Each number is 128 + 32 x the weight over its row's rms, rounded and kept within 0 to 255. Layers, rows and columns count from 0. Numbers have three digits each. The size before them is the row's rms in percent of the matrix's.

# layer 6 attention value, 256x128, rms 0.0684, rows 218-255, columns 0-127
098:095113127160104127143097063082122222137091132114143115167121110116132119150181060113115153099142120148104125097117022146132124171161127137106107112136190148131122143161116163147087067152095122113103097122123097155153131159139145128140100179108064120136065148103124154114207133115185133135131140087108118135159109130157073150180111160082152159033179108149093126080099154107093145119144
099:180133100099122115097113159029179089118057171173090147121117156090120076119175118097107110192134149165199111110167163108092164125111158122105143131149125222101107130170167113142089141156117195108146103100156143144142103159139155128115128091090164149115127162154162097208115094115118111148166077135104100115094183073127140059146139095161165159136132146104101138124132117127094140118148
105:087142157130172162086081117163129119117111072116121131101122130103121121106106178158035217159183113135127118137181080142123158125150118124185114158145115133118145119081192108094193140093117167125120077184082099095144109127129154146136136143151155088120107150097162140110108109116133097080197113068148131139171098160102127166135178069150139107149127097139118126161094119228153120149177
104:099064105185126169105114125173089145134126131158135130108142151110150165138057098095060140110155105164126128179117152119142137079118146129179151173134142245170084100104107084154097155050128154136097147150124151138119110137113091107142145148130126172120163149164151147136110121056129073123087053177055113148169169110132154129146134093139138146126096053162168148125109118113138142087124
105:130100160128127122095071110114142181121125100136084122114149118144128123119093109138062149141084107151095075105152137160177104125194111121111134159114097048133129090084184109140109182150074154103152126173173099147097098142147101091153092124117179171128090201122119134135149085185159194136125098128149148092069149134154113164187138088148222148085160179113119113155108120066123122108119
104:080078141114145121119133092163118179103163114146161105070203114193119140177063105136067201076166130127129108128160102164080141132154144120093119151097079184147141053111138083111145147131118140164113133110116144158116093120088092138141132121206127115136082126171128084119099148097170144121083177172176162183139139084156155142097144101070127147133108104122147103173090136178102159102142
092:112126170118156161173116185216118121136092072082157105154137119155144103098119108154120158052204124138086077074138157153159109079128121133153139121118066093116167092110188099068134150125133129144125074151183149131133154130183121101079160177111109107138183162119112115125208130106111106089138144137181122184158133160112115174177130149138099110129092148104083089135087102148122115159156
104:086094134153105153144137100155124145120084107112101113095131055166160149121107154155134208149159132167151098142090108153163193111142110148131109124107144254140124076133114120119114088119127111134079157074096103176106163151097135139157120178139121120136152129084107107064053150118106077152101152189042120139139128138167167069144163107100133131142115082129097118159120128182140157088137
105:101126147075147128173113074106082101134138065116135126104134085150116091130110072134125174066150114066084163151119082182089086113135135105138146144089063148151202090142125145114179100135110147175101137119082185108129124134168185179166136170139070111129085123135119123107139139101190155155101176143155195180132129096157173121164087141105138096125081136144093115152075136173091150117143
102:119115135182114117130122095138080138174122067203151122130158096119085132113165098099172145138163174153133133117139170150168158138108124176086121098125096148096095096105154077111154086146139134108137162083109122078173082146099194128166157168115120220148133078143073097153178194155169141140131154148158140124140106118164074135148124121124163158099104150121120114106110075139049137039117
102:093084091184166144091150169118079091099133174122108134091142140133203121089084117098127164164169152155125134089139155092118182162119158150142119124200065229139124144135103146202130102092117133141162083159131062130153129145083149177120163140091087153127112116196113122149106157100139124160146124098063092123070153158112099113146146127155121113100083114141109138110107148147081170120184
110:181117136110131092072145130115172131112156161183126130103148177147116130150113129115073150210094148146149181125120102078134141144146122115096114113178153114157155047106104134101080125174119093133169118075192106116154177130107087158072209090132115198146101139122088066113139185127133124156119163064127135125130170159113071161108143118144122157153146168088153110146145133078072133153094
092:109123161177112114147145194142115107163114088104204115117102160139061109128116098169143164080147137109099067123108140135202088052127129149147148126094153072165134123079138096118161080144151052124142138137163099134150161143128126075127179173103106110141165107130134109123144101163070114117143117115113203149077115099153147132190093119100096134107077092144172118137156090142197139079166
104:131168153078114125171167097142108187093176151125115141132139094155097158145121126178075135135147086127120154150093097121039077174134128103083103153105169108138137066101124202134090147147108148145064101089118162103126132123168173163131106112232121082130121159092105100153112162057172158135087108142156133133176135102133181163130106103141104115104124100083120146082106152082133122173168
098:153129139117155113150100129168191130156126083113089109099161108087163116076111121124128127135163088085133158142156140137107084144135117115169144137069139113093119112115198125091161156134120135059127153158107133128130093068138179108165142183108144136147137070156124080135203047114107110120145160134220086113161127088124131146056142133130191086096174151096136126133055120168086142069131
110:114158116136125109168132130139100124131094166164098122147090158165112174149120161190121128135140103149114085153147146134126129100122133060122147155138106091140120160160159139183088103140123166160129131113133101118094124065139074074077121092165160087124135210098180152163090035184096169164072121199112097148110140130099175149153078128182055075146120162125133109124143132196147126101144
108:040078119196130169162180120149107186123141121091144116095193079100111127096108072101197182073112099098095177154138071157136173118165128165138093167119130147157160115102079154118116133124121078132134125139148161136172153140124127090141146128155091137130087099113093134105192130139134134146118168137123108128110118146167123141169127162009121124058131126104080116127086093121142128109163
105:073101143080124159144152136166153149112128141057091127090148147120168159133075138137124245189144127134153103121149109151120167107136097166151100167158115190140156057094132116139105110138136078128113154076169135162146177080076154127124181126144093133133135140097112078102077105117078092123111162133069111107137127148101143082140160112090127126107048118133085133173126143195136154076135
104:108100149144125108194122207131177071143081156106123135119082204117150099154126126130131127108118142100148142132143166153184160113114148086086139122146101155101084133200152101144129102141129148142175137071094045107130122114089116156101209135148116129124181145129117117154143106081090126121125112144093090188186129085105124067116054126111104130197162100139175133125095118166082125109182
111:106131112181147134109163101146072134107107162147137130105113090112120161113049117156193145120161130113124103131051135154131095106113127183165124131128134183141083118103162133152115089071137076148119171105146094115060176152144220125161158151151099068127144153145163105165060123093124138103078159143060151094114086120120158142095152099132084147155168120144137148087186121181189140154137
101:155204104102086057166129144120105124147119062202158133126082127180115145169186131144080132107101127097143093143132094116207151054119126094132161137158090058141138104154127133148167144080119121158122091086121125162179121170154121153132089178154068070121133183130113172146163131137113134185041100132151145140120110119166154127126109111165155094139108092155138128120114145144124146086080
095:143143084123120127154136093133050150114136158129092133174171101120150134073160156118083122169075110146152172129209132175138134085135124101131094142115148124099135158187126113145092146169098186144061123125139223113124115148165146124058014079143156166116100124077141115158148138158143129156144125152157126088128115136145135157138108087154119108138157090099103118114104135083116114203067
098:164173131113136117091160150163140125090198153116173125073088123169149138114106195158119120133093097127109096140177135088195157169130144109127135106137081089143125155130026094088139126126121142130158114151113119195116143139131076144182091130105172131138135093160134133100116117172126072113180097123184099092121144176129130169080147115175104156190043129114098136109080155066124155152100
093:098138158114103139247106113207128162152092112161117137177144103121149145147118112111108120107136140141072096119160145157143079105152116161142146100118163153103152060152102088107151106100126109134053110154104114151152141151161141165171164132095140134120135147067117148091150199102167072113081101138156069070174098094140112100138072185135180110087104081159134129134126140097135112098070
100:124121119099136074149081132095178137112110217157105120125165127175178141129088108124139134088055148153098115114101145128158146167123130119070130089085174123124132192187127160159124061155148109143140110117148076166155143094102079178131124094153186116134169136148135104118013128163164105143158157217148085160133113151111083105106091137158123116148124135130151120118159162100101152088104
100:175160130138142146113169124164134131104170094154206125114072150135076103144130138123142080070175153130143130111141064066104133167100127149093145079182109067192119165121094122121172172089149076115130080177056149153121107129116105094194167178106122098132196110133084180100123157091104080100118146079118116169186146141143112079131179118118096117151110091139144112138153130124140119131156
096:106149171196098170191120120121139175154092138114079138119129150120125138163128091122084203107101121122124137115149129159168122122152099158074113101084165106163144166132144114207114175109133079113103101200131102139141125134103111148131097143156144181121114154126087231093119124070088107180062137143132134141113140097124082125137034106111164150090152126142181125138180135104132110072098
112:080113124081127103039045087108066092142088137164144126132110111180129079116102137107153113151069115084118158128114123062131164175141132105111113137171143174146112085118142138106122086091100198160158172122110101133168106151138157164142194131103172161127120135204130107157153147131179143158164124172135178140105109171131126138158172101144154138172097107126119125133132162169042158096155
111:112089174165114145163174107191123152151111139056115117127115100091163083104151159140160127118178163106096103116130136170085077123139104170097139094108126114129104107105152135187179081156194126117112163169113087085150130177114150056120160135089089168135166079112142132052124123135144167124164088104065129150123110166170132076150116107058093099143156129160095143152176125110169085084149
104:133141101057105096121132137133109167077130116134132142131116119146157189086077171099115158139081146120110086170132175182147106119065095112146168139140177127119091086121079121095121077105141166121181157163119118095139141131128143167165086133092161132120104137212105162121038181127156103111103141172146113126115134126089124170121099127179141173145213162146206133083134143095097135102080
098:157109064183097118168126126123085154170140048170095132142144137091112126151158157104064144126180123149147178151171135112125170087113113163124139122184084127156162097141123085089176183127135124120162136144119150136169107146115096087102116172111130211129165107061135165111125171157096118158117073102175096155163152099136140119176136107088129117123021125118116124121076094140117124069095
104:127179126087141126068138114125165175161181158085084136123102136124101128098151144146135176162143135078123169162143102161148059126121127117091125099105127122143131156145128135105096107146148116144080131098130168130093141077170140138113096138203092082105126123205121121107057109096223172106065194085123099143160151108110125142112026145089129081104146162109152106121141128128147108167077
106:150136154149099103159163143145077155129106164132119119097129121191127141191107127191099135119191156107136117142083201176089093124081123098130123129123120150169102074156160085119127097097162136156149158081079079162136113175098130087141135165136120141138127155159116089147080166081104104139085107198079125167125156120163171105145088111140039116149119127147217128131171141192107133124088
100:198152142086142110099100113099159127113143150102124141170087128112149112128154142101073033119115143110085069103091143146111044147081133174142172126089157118104105173148089109143182069141152157085163122138143131136136122128188146143166083155069123111139171074169135174163156127147148159093153101103090123115103128120141134157126153161178177195162164134160171134144134179086118090127074
103:135102169184111131130129101123103117130090163145078147130156130125175123094119082149130137168142127135127126135122151093104095148168144166124120106117156253114091123082110182173137131130129127144082138129153143148125082121109166138112127123137037118107114165123118128169120132032130143151094135165045093146170132069056146082116040114122089170126122129128088164083098157181144127109133
090:146163142121124101159146141140173094057104158120209111119104124140165095125130166177121138087102133125087061141114103149059138138141120112122135122080072143179131114141123140162121092095180080133142104163090037097143124109110088145126155133083080149141102112125172184146114109108165138159098112125114120144063101169118131084140121192140085125172210166151121151091085179145114165155075
104:122143167079099105146142109078128154210178125144139123154089167150082142120162124120078151164105108146116149154092061131120117066134179067097127102082180211143120084136055105116105086110107157140107123142100136147140197185094120143145136114073170130137107129105139150127135108095124102169131115091098133166100107147105142081127140145125151119118145039121188133061145144182109165169130
110:125067093111163136162121148138156089133093160126089144166153163089179130117114165112077100161129101168156182113125191087094152118112134115160124144138152160065111114137174124103111160162135182130175149100191094114143169132154104090037168099054169146116180133165148110137136100173079140118108066150154113108141135080115125166147122133132115155150183119114192141090143124042091114111115